Each number is 500 + 40 x the weight over its row's rms, rounded and kept within 0 to 999. Layers, rows and columns count from 0. Numbers have three digits each. The size before them is the row's rms in percent of the matrix's.

# layer 10 MLP down (transposed), 320x160, rms 0.0939, rows 134-191, columns 0-79
099:523438480472452427451540456565455524536536540459518450533483493494497504475502463532439530512445461564486537435489502582537534512474524441539576511518552489516466399524536511576590511511561498505488537556496484570508553441505468506516569488
105:509557461538545535563455493445512516463528527500496528502428464503526446483526503520441544507376509552523466453449532472463466471431511528552552531476518518519523493509478453492502502530541435499469481462566612473487418515506514488475429454
095:469524455541584492462421462507555477501457465562545495525424371425549503518515503483483567524550543512520527507467489460519545529468518479519473489475502476530445475579470510524523542475509560553500457543472434464471459431507500457455525546
094:521484536542521484456478564421452502532495498461504506464552558515524435570525483479539577504493492547515425475581588464565434515559526477502510607527555490499503494492477519465445545517456560506541509483468548501530518498588492535519544545
093:502528461549528509464491506461543487447469434542440466485493442476528486451484471510497522497536496433468529489540536554427472459455491506590499500467527480456503481481541424596418504486539547537478500530483513510550422515511462555503491518
096:543482472474521458486556499529464494458408461514552461501482473550521494510499460453492421527489590450461540516474483533480480432466542512519529507492493530523487453449529518483590453497514473489506508538542370516468511473493591515498526449
099:472474520409480529521508512485472492494520538478425551499483545548512490510429522523476495497421483459512481530522556491454591425500518487490502520468506531517457524439482446506588514528525521568501506505585481490544487524500513516433515552
097:430516491475497470479525502467510433446527585501450503506568439548486510498506519533529515544491544502481545546523554489468473597518576487515411573474454487459488498546517496605479543495462503506480509580536556488574408515477487480503495529
100:473485414536490504509485476471522517490494441455444458543502488500514535496536436520438439424411489497539505563508513477526514475504529512512509428497517530536484525448625527423478496481499492507497517506562372544465508476514543484478495497
107:442468466464506509513562450529516538505451501508533430524518502523558496507468509488524504424504505512504486533582495542557525505371446474476531466502479497528522462466482496437502530579506480467480463517508405417468522504521482519539542447
099:432501536466532437557521448486538446453442469462529516483481469552504531559455541485507466489463532514563543539510520526512522577472556516547535534542501481461502543552552482533519496519500470545481465480533554504487452482523535547500429568
102:535564526506484464545418475432558525543561499498503457450429536545448449494449541515482528515547469558504454504533511490492509471547410536541495537510457574518516422529517525493499499444489507497574499532492472474505464441515475492491465496
097:572450508506494479480499563481497412471509530535586490498496473504433530429569494482561497556483528471483568406541465504497498549459514577539515526485495504486489406517439506522558503509567466468572542533474480513530481520514488488551462403
093:413460517506446527473465515513546529528522471518480466491429468482463525503501459488469466542504470509564465536545464484403419481494457490557452486502548496524393456576489521462484460503503507577481406486526524495532474550482537520539514538
101:463510535494500530592501489517509484545491570458517435575523516474513467474499564491485526425571448511498477500465515516516441451439465517518476526430434512491440467490495503461533455429551430477449520414538590494508467520504490534496552481
100:481539515566442431494463563562500495523457553517504488507479436498582486450505515501584571475478508526535504480444500493481507417485482514527435510480427479429472513543489545518474473531493468545481501514578516505530430494470494585496484490
089:514482541507482531524530486487435481541519525559532476445548541547603512451483569563598546570479500495487501496491501570497443449573583535497486496582505464518470493495488497445465563534548522442464541447490427444466539507460478500453485467
100:519462517498510579468487458473512459508479496534476499507434449521477554496516509483533488525503513454480493532464578452443493473505544470437454488492481538454516557484504537456529494474478535494522518427469466445433528524429559583488462452
099:574446526584537476470594577490505460540488554484551483515521513601427508556486480466470509466527582537541488536529471468427458561508535477432487479495479526557484493539489452510458460506507489500509525496457461535507620577543490417479432500
101:479457527477456452470466532525506504484508518427531462533453456501460507462465536564539483494578546524485477444504487472554546539464449550452434542464569519597570517481525471481575527553516510467536582430483466504490537442524460537529475555
091:471512531506449483452515546595473470501511533487507482482506618589520481502464529535415578518588503475474526532433449496478530413474530519493454486401541551545490447434452537557497457482558478492501516488447528534532518478507516535530560520
100:550525487548518508412492435523462475544518581505444498570541491433458498536525516583503498487541489549488501536519448503493499492524509457432629478526418503461504457554526558491420386458549455523467489485500595525474435472499499597483542469
099:536561512505597508555526550473538457537571563519446528485477521569478439547517488491490549518532529535480454564422547503509509463487532427515406507459528516493480494503604505482496459473504556485516560483453507549432438460452530485484533541
093:450449546529499523521511542493476437477495503484582425481519532460476593527510556520429523551480613532543503468450480482544526513468507528439422547519482539462512500464441528530532459577557525512441457427534506500507562424465425457438413567
097:517436515527461462458460499480564433457419426487527439525553532539468474513495482564547464520437432478521495464527547512426525459500514534544497489538504503530531522542483512466486451481534511551421511513485555554508509603458480501549545424
099:458413407485455488466474419516504498496545518447520448515493475549490537550531524506416515539516529535487488530496551413558480472550469523497558467557535434463515539440487520523496485544460503523549560504476536470489458534538516477462470526
100:549540535457528405483510463475494532508487534462537508429498502537442480494540469488477482557440534557480492493493462535445482431504487523450595503511538466521488510498502404551502511522505510494440478499498529518504442489535551482503452549
106:437588492480549504466458521514417520500536472539506499475482496557500604520490522490436504526513492482482558443461558495443423468485537539559544549524494471465509497526513485510458459493550458486559444471500518489461468484452509507519512518
097:475513542469508501537465457546456484515529513451483529457484495525472600498466473445420504591507415506477512435490519503401432425492450537511568501493529496568502516498563487444552552513516488505552479507474471364492506551530531532510467497
105:478491561523530538469495497454553486494512488527559529480491537466475582517484464458489506436465531435560512546523430512561519544414481562471499462492532502467514457556491453505518503510500521427511491529529505503509571495472531479485571438
099:510605526486548498532594511569497484511459493494524495466495488478484514471498465482549478514509483516529485477517480412534556475516544391435436515411527505486497472451497447542458485543488487488450482495483429556484526502506589525465430522
104:519537499543530498524504464500465512498496471487494451423547478430449565467470521440467473561473457555507493568531493440504477535516469528448528546476540589508552565428567530535545522531560487508527450474434496502513516518409491486535500476
087:528450483551491532464525488431543434477497557453477524489528516522516513542506455533517484505470445495494472506543437455493502562493545515508562464448540483511427555497539484500497478486525521513491495468478513562533453521527490493467557583
107:530528549454488457485580474533516575446446487477414466434480556454502486474535516472448554498514466475513446501524511559508560470490475528484497466491461533594520415501552572561490492503420467558435515442529491441591490498497491470496551448
106:526503450447509500495530546597566429510487469493581523469504467487506511502542524487483405420524481465500481494533486607482563501473549453522563537467467426573510508536496543535464508488498561533534553468544567472497434495500476564486491557
097:526545470411515486507479448497520430458520462487449437591481501509485486475504495522576537525529514483430535474583492538526469530436513496448510424488425447428517417459477542491492523500428544511462494481472454532499518508500497507518568446
104:550525482480607504554520458475537541504489503462541431531510497565471541492557533443459490515524483465527506563595463530429434479479454416483544462523549462519469438480477431501531507465497550510524488554501453558489455504482519499537514514
096:494476450525498543502507497537556457448512584479483484499456534445535469440524518539523498543503517543447422485493487445468514548495521526502425502456495513531443552474476433440515478573504478480425551562505588523448464506502475443518509528
100:629489562496507499466489523486525472482508538471514486555522584501573449487511502559502469530485508478554498434498428484442388466526428490520587477535443495465504554486559523509487525410510503495523520516570474464409502473498421508495465494
098:561516540530500474485466489538453505530453517541488500528464539503546454441505549473503527560453468476470521515491415416457493485555512541582517524498473575508526459470609448530446472476492501507487492497545362550538417518539469467519484523
096:547509488505530494475543530473493536481552508475453424464450469469523456425445532386485481531509481501508488474528456534476485474494455533521420537499556422471516532483470529510480495435472481488508487469553528463428472439384461517527436551
100:544488461506471552531515553466476474496553551565548523552456463445481488571487487522525476542429509493556513428606520498542514473510500480496473506480505510534562508443536517477496518571497489503452487513513494483436523483480523496498458568
102:464518529517514482474446544420406495558507520461503439562475513495551498459426481485448523479511521453489471523516479515488563407527573511517453500523527453469502474543536547515560492506433581503483493461455506465469561448490424514493558517
104:538507561521441480569584477541542492533464511521547471553524448500486563444426520492467477565495470482466515446423462467479477507572478433507562488482528517479565519455502425475492522476529508579428533461469517500497531518471467524460505437
089:564583431569438520471567519552511449516486496557544472457485462542523479538498472554476484474478460455480486489519552607462491525467563515525536507485474415476468420537532491534481497532600469523448471504493487495494499473531494506462494528
101:464531475454528501434520517463509490465458467510560483505453531454545427479458533464530501521480610403513562548439469482522467447506509412524532503496516463521531537378530516491512484456536474473582528542559479520574534524471512542465492525
113:507495534507483506533462484463461504506454449515541475529520491477526494462447523486503534537482537518541524513501481476516508504533531479508229534461515449477481523488472447485476464540518603544475451441502508466491544515577514467528462549
099:421519485460461525474493500541534487503584589524470495431476511552507528486511504470557521509528560482510599461484519491415489478424445475561518487494509520484459493486543573490460552515512556492425536467541444493543487404493506465434500510
105:539468432466500500564467537595445448459478521523535503490519536547506542478535485520593529553428504522527466545537559445442546507478479469555432488517465527539553488491465391439532441472577557533480477446498480588521499614473498539482477473
094:490501504486451550539430464573477462488554470411467493489476506487565486505494414506448533483449424431492499524445529389445568597471478468508529494524503492470514526450479524484486502560459532472477538546492496491506423460538560484492529511
114:400500507496483501495543480469502474492530416561494478541500529442445491481502464459534542467478443455465569560463482550516445484510478481585556473473505480517423483453538505516552526540440488587526436452505464526557526516490496473485502478
098:447563636511503516499513489520524487472513483534461405491496465458478472466524480601551497523517458517476465594466475485467488513496517483550469491463504474503482487467459570482558508594512511484501566456445497536540547520491599430490523471
103:487497500512397457513462406453545572487414502470507470490521474452514498514495576522541478563455449535441484477404544484568538499495495541476466508533475537448552474531454470502470442536529462440443506473449485475449518485502421466560394476
098:540513502590417526508541498489477435478546487463482441419518469491507511435480390488492509517502477488514506458520544515551507420515534529474540536530456535506536474464411440533558539456557510537476513480509509455550514482446509474545486488
097:554518513548493486469467467426532523503454531552514477482498442546501453443620500538588492509528509490516485524467467466551497494532472545514423486486472439480509519472510569520454483440529542551523608506444464560437446496460479539493514503
099:511529569481440508545439524488503579466548463475520442428496476511470492584498562456482514527472442533455526541503520524479597535522495505497498567478502487505497455479490513469519447504467491463553516460501477508457446504475546478520471466
097:494435467447537490514469522494522561438468529521490504579463491441527489493481504510583567562511495544498542548477518466486547488475533468481455534501504549520453474508510523484496548517428558546503465497498466524540448518558542433468450562
105:469481487542563437525491517535433503478533445381495497492510545533454507590521526559501483518470509528472536522520484457501541519547448568516517544450524562494535530514546488425519569531462445508525442449404511619525445510486542535499518494
# layer 10 MLP gate, 320x160, rms 0.102, rows 135-192, columns 0-79
095:504506482433565462595510514522476555457512526526448510474509457607495523572538492480474463552535560520494489527496442490442478452471471488471468534531466490492497467515593479531522531514505473531553482573486504546561540453581520425571509545
090:486522483448489486571579522453541563446514489382477477484536507518491512480494540449537466453537490522446513565559546524482494495496500494580551561457524503459493518565535507466458427532512504523518557432526446452580463505544507470538515480
097:490514407440465535519537526485573495479465584456508485498528528521535529421561473482449505508516442552532480530431500496570517495506515500554474503581442535499530418509585440480498424457549470477530562477522446543521471459494470488449488489
095:480520515554491448461534462477513570421530574499476464539549550501506429522527497498472485499491487563407512565553499443455507505537497518470501443447540458475539577480510516468494446464609531529563566423513441507549457496542538445521530511
093:534566470535502446516546495488456508488517519427544516585515503514506502485482453430504553473400435495544482554470471498543536599487512482502490485510534530508510493464513428572488505569541527537483569480469528533496485445574474550489516482
103:472580495561482485466474549481612544514498476453511460561473471483448404474534458483517475452497517542411450486508441545468459570504511507488519543595506531509554501530536465536534548548571579497551497524475481491506463540469524433581475488
098:455452505498561518446471504503465532506504637524499558496523514530456473432474492491488538526562516561477474521465533436515446525549502449469527484469491540515513508525474499507470505578500451508505518446490499551515518586572557438474538429
095:446498460623477526456480487539514552562501500514468473477451543555452534534472506432531511477521539550473460505510526485548449560543627523582467544509545487520468481575427495516506516470518499505557584548512552463434493475442499396441530566
110:407451562565507504437464458519609570465464519458540432546504475546509501484477578472536489435448602513494434538480532466464566511572464591491555490532515498447460542543537486531510462502465525492491539528499450499500516505532482461496506515
097:526506506460554541490544437458478454464540492497460479543512461541501462437520485512484502446494522580621584435498496510483475488486536505495494523439487543491412535533443459582477527525499537495544515545483493537471476461532485472534468462
102:503598495449554459503447477504521435443462533446464538433507526497480479482562483441538545558483509521476466478554511467540512465441404440556487427543434555481466472482501473425505508497491496465428521520480498512516471406515508532485530450
088:472561425504450498520501550507486517529509512608496458513503485436530492520464544517529450410539504516466528523500578549513508503530443495544427431505521505502511487499527483482564488484483527495467388592548453537488501590489459414531475507
092:519501492493546551473443487536534459498517438471446549480461465440499486473508488461535574482507477457547519567514463476517530518471518491564438446533473563464531491507505504395474420529488477446453541549438555489480457462519450455495576460
104:481540492482479558481482484527548546510467506532511473533472507472458523530463425442565545508450579469489403583593465503504457442548444510465464517528533496526492497516531501498506454512559442583531456513468567438482488479426526539460464499
103:432496512493505515521446511538556491511499496518426430499490548514518512573530543417536492552535517574531529468519632498510451489508467533473464573493510507468467529548455528509509449463518560537503467476431448440487483571538569490533452555
085:484482496529489529499498511503522495443505581526494504540589572483478395510473507524523550476451531541455429481517502477455484516486503524497562584466437496530416406435505488488465573530487485473541461409478471482557553496472551485441472477
106:542489538528497529396497521555496474453482437502484501499475488464496532535475431488552503517414499475495498504517554527507473494462532419448466501515523554514565527540519544471507438445477476546462564430488554551468493483454475436499516488
097:537560445482493558420500529488436559477467468515510451517507507502562423465501539471491498466523495583539499513516505497522503470478516541458466511518511489475572475514524456504511491506502578485462464442477505482505478557525537574538529376
089:461470463491586519452488458392481518428540490445489532553494475546507446529488539497503488532451464567459538529521512468437477497418528527505430559563464566542473460505416483515465560520489517552487497573573569499523511491484518552507523540
092:512478489460528545430496493526451508542450537488458531477533536489504543472470496483544527534492452536440504483474451520564544486483545525547498506439532513531538455575495526483450500578554522465432506461454492470467497539474497519478456541
100:566488494506562517541536539556517496516510543523487450469479419501492461560509477482519486532523427479499510449453529469456498491476524508463463542458478598511474533487463510579584496411516502497506531470492545479403535488531494582484532533
101:441427553432472547522560526440507512566503477506571511553528558506506525461503538500573537508492522522486480489516403495445496414472503445526477483496537496519457513511440443549580501489519427536501551504556438520460552479517508548490487485
088:498448486541554504521468556534471548540532582543449454469464520496506555519465429462521532519388495430539493554516449528470520461487508376501484531532517482512523533471494505491479464509464497452511468503506544498446529428442389482486585491
100:473482529478520493460461474461526477532576425472471516528539487481502503525559516524577383534483490504481465498521460461495499490510488504483507515546447493492511465503550561540565604537537529498491564477500446482528479582493549465584539490
098:469496456469578510485512468453506425495480526464450515480478399480522467550425503463512490448468500489509467561411490504530537478547560487446516536505464518498497528506516521531466457510475606489461536510516516492566544411503440533516492533
096:602495551459476442435466494495485530490495437518510489496506424582446521442430509477566458517443494523491500528497572508460438463500578554494532506447525514506470540569541463529498530549458476484553481487546545537437464538524477449492528503
112:499513501573480470473527451489478531491476513490523470480483551524559537410538518454569437486477480599525501500561483480501516504492534477488438518530467514471472521501561488506464494481366441510480518457457539556487460436500488444524420513
097:464456486515451562446509542409524496486476558542451499538557493464457387554519477487527530504501514511529475467560467438545475525514584465496537530435488552541499484548455514554488444460484559573480510502536477526437464494460475524516529460
106:427497561520489518508526463543474510446484512500435489502470582518504511533496410443463519568501525465530532505448551527515470540541518491462449482491536495526450526491514418533478471521499528556478524445509390386484485547474457535493559490
100:505453484527462553512451502491532543501518563515542509547492606485453486497447541503448510481502529523582505525424565506435490498489506528514500494400468533512455478484503500520496540517480474474558498411519536485516521496543472534554577443
102:479480532533463434468491548505486589560502508496424488497451511458484485461479545499520560519511451496500482533550570490435496493470443498488516494500593632487408611591577509554510464523504523449446542527488519433553435551474536458478543489
091:498477422508481469588490484504504463475505499462522445535542554443437469480428477460448518489530538580552528524452471529500435486558535520491457524579487497426552549563508469565531523425487539513511454450523516488482532458435500515535504463
111:537406549470520473508511462478500425574471593510504485472531452500511515525471586423472496417458491481548491513516481491467506513493467551579493461572541497552490423477475567545532458577510499449502508467517485519514483501545503516566532531
105:546481583569558470454511531568495523483524531459495486547495569562401512478451541506479568453558530548546472495517503548460504503599492511438450473400489562513485556558448497534485497518518537564509504470529414496440391546514490510470506506
099:493471514519589440444476503442599458479463467487473543563524487505468488496458469496550500560434464554507511500486514495512480547457551507485536468511500530464469431502481460469524553552480558521494501431488527443558459484538520440555545564
102:500528488479447514475557542454515568451507485497435531404437441507500493517529522480476492525464536520613501455522474530452512510436538425485425537515520548539448545524492558574550527527579550522525503464463502541465557463558459459481542503
101:513536469501487531491432475460481551401515566483461527575466461496495425429502501541493499492464508421450469474521473534464453484460506494537441473495555499497557550511521495466508450536480461506392542419534535552464572552541512521530476443
100:483504485503456512525515510469547499573491508558478501508503517489491554562542453542438535506501524510534481610564486437520503542487509526512357524471571484613440487469516477528483548544549525490499450485539433489486492509423527491454460486
097:551516558555489497434560481452542480492518555490448446514497497449476503501468492479496621560529527504576549483523457508462565452503526486516471547493513459535484453546439480481514490459508505521557484501502579531468499500492517449589499508
102:494510486559457564509523560492448495477456524489504457470477533452606448443518486531517488474452446495489520526503485469484550508549491504436550551472556492496542543558556446523471510484549548476446445451520490482500506434492442475555384532
100:476513522504507487510473621579478489504462504493532512489523521500441499506551539507556498562461460494571461491535506471497544476520496407508526490527540554492529446445520477478477520517518520489483507546517481527442604525528470490491435537
105:493492423485472518518518550531466529501529514539449496450558463499530464512472423525485527445500565591534478467563522441520559434542524502486543570493537488458513567561484553524499444433496494450489435486454454459489536509573446479559519476
100:504531526399527558455487497482529444478469478454459502509505507538484468568445480493548442487508518573468539523445432494511460539570454455434404517501519428574549526504463499464447526536476521481497557468516492451511524570546492474490480497
093:528547483476538512524477515480480528455467512460526495482459514477480495553488495466556495415443512550539524533583526447448498453521549483460465538579497486524525509480465446466525484536506546509498514523493547479543505531483532481500545477
107:422479510509475540515544416524493481472487572474480482503550473533413531473475488543503487506489458492449450535546524511497578474515408511443523515552541567480514516505545533490518527483525524510449487497497476486398496521501486505549484485
107:455435473498478450512560467491474562449509474485468487486507524456455468548474553538564501455457447558536550475514492506462528474510557559437511600505548536469373515515530483535477522481479464531501486503423520491507441448480438472445459560
103:437461490525524496520588405489464500469567528505461574505500617510480488465491478528541562474540509503513485535590520530467463463511511464550474421490527483521446512445528545474480512502507583494563538528525387481484541516531452450430527500
098:453484410500528520492486490520496491497498517411482487567478504518500504501459538526544541564519521529521477516460503465461524551540493505503549491448486519465496532524452471492474501484479487484562576422459411529416528505527552567506493408
090:504402474533466507482525441524479479549563425463463475435467500484559518499477474494515487526458525495481503422577497505552547529403501498490474476515461509497474514514502553465474495506557529491527552511468538517464465511520511395444433527
108:450521482511591527514480486488467529509486515448459472504366545451530455539496485556508558520373471505510465536512594541552482524519456461496497445450543506495412475558506473480525540474453457500503542506535447535456482471490505479531473537
098:561476521544524429513544570453455526548543512476420482451480541488450523501501510552502468518474545475449504584530460472483507480455522479587455482428560525491484507454506516526569471423490483465622514512469549509435486570464498521561525508
102:503455486537386503447451552516521561507523504502416510542490531581496484475475503508591485462489528476462516470593460482541472511471554495546534533494507560529532527577575517499518554507507483486523469574502599460548477496558496466544474492
099:514508527549518481509506483462505497531515557502521548480460557570539529519496427515528502543527539532502525497526539453513549413451498494518535524500481449579448472499545500463564492429471502516546503510487414449515565469493535474524448563
094:545469510562492526482459494534529430520520471512565468513459452574451513425592538521518523490490468512601542461449498520504516502475454580470481506420520509544448490560458462525468534408479542507559508492463443534541492462490478478446461503
094:524572542423508497513463488552494508536493576494449557557425466525552433448504444494489487491534482386460531460541473504515538484402531451495499540445453564534453466470556470486590506513481557513498565507484478495496531489455549468504527413
101:465435461438524576487586537484497529453522442521537490547508467440561476564472545503516520510544485547555573520423564485475526491529554537478457538488531587567538564510544468489503522520490537539471514477467438522554479582487412479485469475
110:543476446557554382544482456556458497523560498547527505545422520522499538490514545490513541496519523555485419472477481442443521490512529559476479478495457453474542481468417479570533490509561485460468470484602460537453499484512501516561435518
096:464532539454513539497503508513537572531495568563432483436560501518469459438480551601449433491496431504477441577532500522495424475519546450507493485524518512534400530498465522490494529559501468533522468521573520505519500500476465566467510495
# layer 10 MLP up, 320x160, rms 0.103, rows 135-191, columns 0-79
101:569500470455506452541478494494484558483578451503463460534447486487533560515534463551503551530411566494471462557465552478441459453460483574506550504464508449524521521522569532539556522567490457572523565502499486491574495430500440504489465491
095:549487532557528503488467478459480472478522523448518577456519473531492492435486516521486510517513488508513511523440552521476471454513459487436556477518550461483459531503561432549512552525452522531506556528517466569485461456495498555512510451
098:469531498456479535460465460401485533514561468497539512529521537507555600476537533516518484543596501519508484563451505512482504522527631573552459453523498508558549459541576528560476458514522476468483532485569494514480473508516459485546544553
094:448632521461552474490547493482487472491500520468494404524510510560525506507546527567507452575473523515460574437509536510435602474496487591552488454495576539514506518520505513534437472433590498461555508470538427583535489468487458463483486425
091:499487514478546506484525492521556471527486463542474428409458543555507476476542488499444460519570573500514546402533529514446487403559439521532455525467487465474424528479541518468488498450407513487426445503507491480483521555462542483483509438
099:537523506577589562439487514511509465478484508506438527485479474529474518467516486483441482417562546414480557538446566520533593486512492596524480459520538422466458508453553502500479562444510444542545510536531427478442470544491489436492438560
097:496468500533523522504468489522407535500487537490548506506534492495486452486510545533570535470497508520461498515464489524565475478532451464515509404489452511523536478479404555414498537544467575486508512441550460534495493554564457431496533484
102:537554473529532472529534507520551516434532422510527447497529491554443551533499516494544490576570521462496467514521502480405502484502550479516436491570478490525534493494483546479519623494437485513560532469424510439462488533459452513534481450
110:519504494477475499550511497502485531558452514534506539494580473483478498531558521497515510551511513422401487485492480477463528477555529544465436496563483559471431520517456497477534495517439459461488545496457611522406490490582542522516569456
094:535501538500473452525513498537527509459520507544486524556493506469478555473492548453592477543457556504462447519556524509466509560465441481534513584562465485423500467522507499505486520497505469512488480472474553503552417474471518486472500521
105:527492561501486513484452479470506544525493511531426508539442464514468494502460484511546588525546442584538503557521499505551517494535468534449508525461479568503589448473503506505533495540474451473538472452487488445466578500530438467481409507
099:503522527501535498451551522447473427482553484534593579516464504560509464564424514451467480522475564530488515447546470541482548583521530489476465520500518548495568489543473484464511499481539502523500439514464521410512529558519545483508576519
099:443519492476582520485439503513525503483528470468431434424552488470490497564462471487498504536569520560578452505522406536506539528502409465483516464497473600475524540450526472461490409476501489443575500520522571494556538506476518420515513563
100:493437518492442542491510497478488524408475530484500532468524406457483520492470492545501539503463529517480428477519470454477434413522439457492492537510487476506427512505544548500615424493481431500506545504554530526503507495504475439514454503
102:505437457504442519429477449495593479502520479447502450522486451493552473513500527526565496506493550528535502520501536499489480521529496591513477507450476527502463516503494486523478484493545482548476518544430525491503499583553499571532457530
090:500444513434521524556536558477429446545406463488545424479468503497491452549558458513473498483456464460507474567538465588466491471518533491541490479519457482486456483482492536455525494489527489454460511503499494472472428512547496507486506515
101:574542483566560558498506468487497480466467514531520513489542520538445505566553468554510472459405530499572494540466482516542503473493480505510482409523452493459478505492478489481486570480519515444490506471523456498507528528524551544419534510
098:521470507444540502505504449561535440522534493528495458470491514472556517519561467435476441530495504522506505511547588420485561494542531498488527422494552499444465543539500538526551473504465485492518448500545491503529461540494409503500453568
095:454511471509442490493456583533525514507406518503589550419531505504440452484486514553503452558514507474466478459495500482552549530515508448485510608417505496505458522570591443440468476482463475400470528520469495557541475486501501454514443523
087:452499489518452478544525457536546475413503516513527500523446517526494452549545481467456484436521492509549521533457567545492518490500539572434495484558479513429447457445514518576559522527486521531459508476481482568514419494500484456525520475
096:470512537504523462541481506503519512470361494498561454531489496420438502468494473476480555464472554531545529511447474457553492548530515426435507476492494442462585514497545469501509481438411508527501541580558518580450498481521431538529503524
095:471457438569507532479527503528549500451528565443499538519536480508526472549506543544551413510462501517499467485533587439543466457467454514509529577450534497556457543478530503460456508523432598495486459545476525512444503447444381517499550488
094:485546513461504508426472495530485529476621566473493440484512478483495499463504454528549514480450522459535463517511494503486384537543487493499477517567477478457345480471492465531500520500525480472499487532571502448564461490432505537508499527
097:462482510477485530494515506450562418477496503525504502507552471495522468476531503437488536493477450486489517542518449470435512457495477539507470480550410551552509480544506473493512489556551516456514528449473469548472507597446592509516496462
099:555446518496570488561467538463465553475554497479411562455464495507522515562476538538554502514495501549535494477498473492481484534495458540496435506443471486460504488526527545483570554440453540485544503522457565494537484550452482490461483542
096:475517544442521471437466464549476517533470502517495518504514525544523485473437508440482513485466458594543491512484411503381479471490548538420512466518533466468444510513431416520457496536510518535523491494450493435417524530512474460539555496
111:540538521447537501515581533533515503477507436557483453466382494487456560479506462491532532471561462489460495564528481500507441506470512524512528456511473536494494501551448539493447519528487516451442504525481485560464478582485524544459510556
100:500487556495537465424474485459530517496539530514457496440436486491472519484454530470496493505561587480493443425558558456491473505494492515548587489496500494439528513450510474514486505509516533490443530492439485540511510528539454495459458483
109:450464482509491492485532508522486426478492507561539523498465548515613532566551524479526465458502409554474558472497514454455512480554499515531479492489532490526486551476516493476539505480521509540515455480462432537507409512472430423470513496
098:462513593527501511497531539492505493498467503501490443444465481496442548478502470540458478533540504487505535488522475446503561428529557445470411363515478503492502465482449459459504462543502500477447514501428461503589503483492548426514490490
101:540531473525479508503529534463445408538466492412554459490548442523516484543520507541472546453409457548486494437467514509487539452598539482472518476515524498544489495462461524503492565521492486531487453475452542517536519496440494532549539561
095:498496457498592415554528465598462545434536485473558511518494506502467517553462495440458475554529517492430471486524446562536545506515601523465482523504433565489446510459576487516511481509491559532493496552490589520545525469481539518550438500
104:473516571492481497485488534511456487486425497438420555472517530481513535474558568470480539548540496474510531479502481499518560471502502542551474497459554513551456480506565466558509510453508452517523481476495478560489459472501477542438503536
105:514490477502564500489447567592503484469488493529514437518529584484417507440467514494473480522522464511487538536508469545543523502507453403501567504529521547504458571563494522541394525388481542475498514494502407508503488494496508486423563569
098:495545552529466524472474522454492456540443479443387487513456541413422497537512498513497510500498509580485486501454473521496468455461476426600491458480483513485519555428479482507598470519529490525446484540462504510540446447510478493545542532
095:522555463435416457525488565492551604485553481513421562573490481561492479543528527503455455536500473515511465507518490497430492576479536475452448517503496510501471472469438495569487521446533574501526500469482464518473560473513511446409561529
096:503526500487529460445495500429541453492543553472520541473501527515488520468481534554472506531538547551449482455549495525589554404479465509476478432501496457451607500487525521472580510523559467545507551542452462456461521475499453490459571428
098:529484435552539523560549494536466617438464557488423458452521478520475483458441489505534432447466556517549519444448500535518539464521532496468576517538496450451500508507510498487521462545426530514518516564479451505498491537453436499486475572
093:578442528510504518545464464477436492516477459541487527484442521503495474444476451552521554487457408480474528533522439446460503536483558450452480448466441505537554561461528467506445456494494477583508414429500442464558461528528533511485492505
094:470523535550498536516486474500491547540456462476535517520467546362469504498485466461525552496509563506484534491515495514515482533464499508513508507472523451474486506507527490507524475508476465561481407435507496568482500499565524486572538561
096:535493572510549460474470486544496486536496476490510576497525433572494515450576412465545536528445478443550496566562451516480446476571475516499468506506586510509517483507509454442526466479495545502545462507528508513494497530516460446490550548
105:461479431452474484457492539515553545529521475525487517553558454524470563524471487560531529553526494568576437469556467448597536405512478566490593533425518421470501556470432519469484556472525462486521458446479483504535443486576508533497445565
102:541453553528509502526534502507576504548459540484506459458522476561545486444510566484509559507494498476457502461568534500486500510485507495559495498534519515482461514462515481494468506517446525491486472482484560523492432425528501481492460533
091:562453467578520500454463446440457513541474502554491505429497441479450463543506533425532512571583453491441445489491448538483522483512526476519550495516499481452445463494519448492485463452498477494490469390495496528542459466450505555509500460
104:531521574537478511538543544539458456496589503506440451462451471532468529497523477480402482447510460605482502481502440523496519466511492521491543513446463497530496570556503483487514507437479468606509473467495472481454508411521497510536517427
093:561524555527450489586474524512515483504498575525505483460533498519541476437563491454552449596481463454486515507531487565420481510546464495573498423540521486474506498516479462454520522556499590459523478520523493546531525460526513523499452524
100:508469542463510475455516419484395508478452556502492475497489470593570530523515494489491589463499492572489537545445524518494516512566528536527476428474543540472515560388501532516442481535567450501461499411556501491482517495462460534429497471
100:520528521473481521541541544477533472516549456483495522534499486504515517483503443518443568516486500496479557479506526533478452517473538475564486507514488500489495533488420511574507482497507443430505574494519530591552538512603510521554469589
089:485477482522428488553500514464467444554490449486494481471499425496484535518468493501471513503513527475403525498558432442458541472441472463534500420494465523540527537572500487504507543535511567514526504460545445537420440511485544502471514508
121:538480477461527571517467439547484571490528530501488452483512512518468469567568464514433438478414492484509508500499522589506548450441451448470424508435472537478428457553459583479508515491522526531441499502460530522469510507505552519501534484
100:532445531469492481471524624434470480481521422470451442580474498468498492495513491462529550540510462574525505496488491486534532485487516477525462365510552574506496518543435501454473455471481483482493492462516581509444532531472503550474579512
103:447475562511526517549479489494510457498492534555510525449440437439548536474521498574402472567515479554466507459502495462522548481529483509561408434558447467512471466524485451463407443452531521501444514523464487520467493459474499545505532498
100:541487472526456425423477535563413490484561492409495503431495506458472551496416483436496551591500507550495478470542505535523543520430471521559495487505492503494496490578458468494441556501474484467493497500453532441532456467514479516484571465
100:483474473526541558474476494478496462508529463536545455508507408571497492483542519473561520466503550530590500470525507466532512511557487487508516571478502430512521518548503497486448504382440551476492515545452490578453553484498430513496482514
099:487450495570490497483440501390526512456464496480570487491551460475492524607570555520527512542441500523509489504499522471466527532468515515491471498492507457500511484474431560520465483507434400451535472442445534486458548547479489530483527597
086:506522504516497399494521477471473452515458442517442523397492471511476478496519507544520556503482524488493459498507519492485536501466499520467527475489454483551528487500505552529530546559536428494535476432497524473546488510514470493504550520
100:487531516535521506450470546507458466513558465452519528457479440495506513504498480484462469519498541512473563396498550475467516470521511488470534513503533516467527453509531486488499506419458475525516421462438492546524538542497534532538431469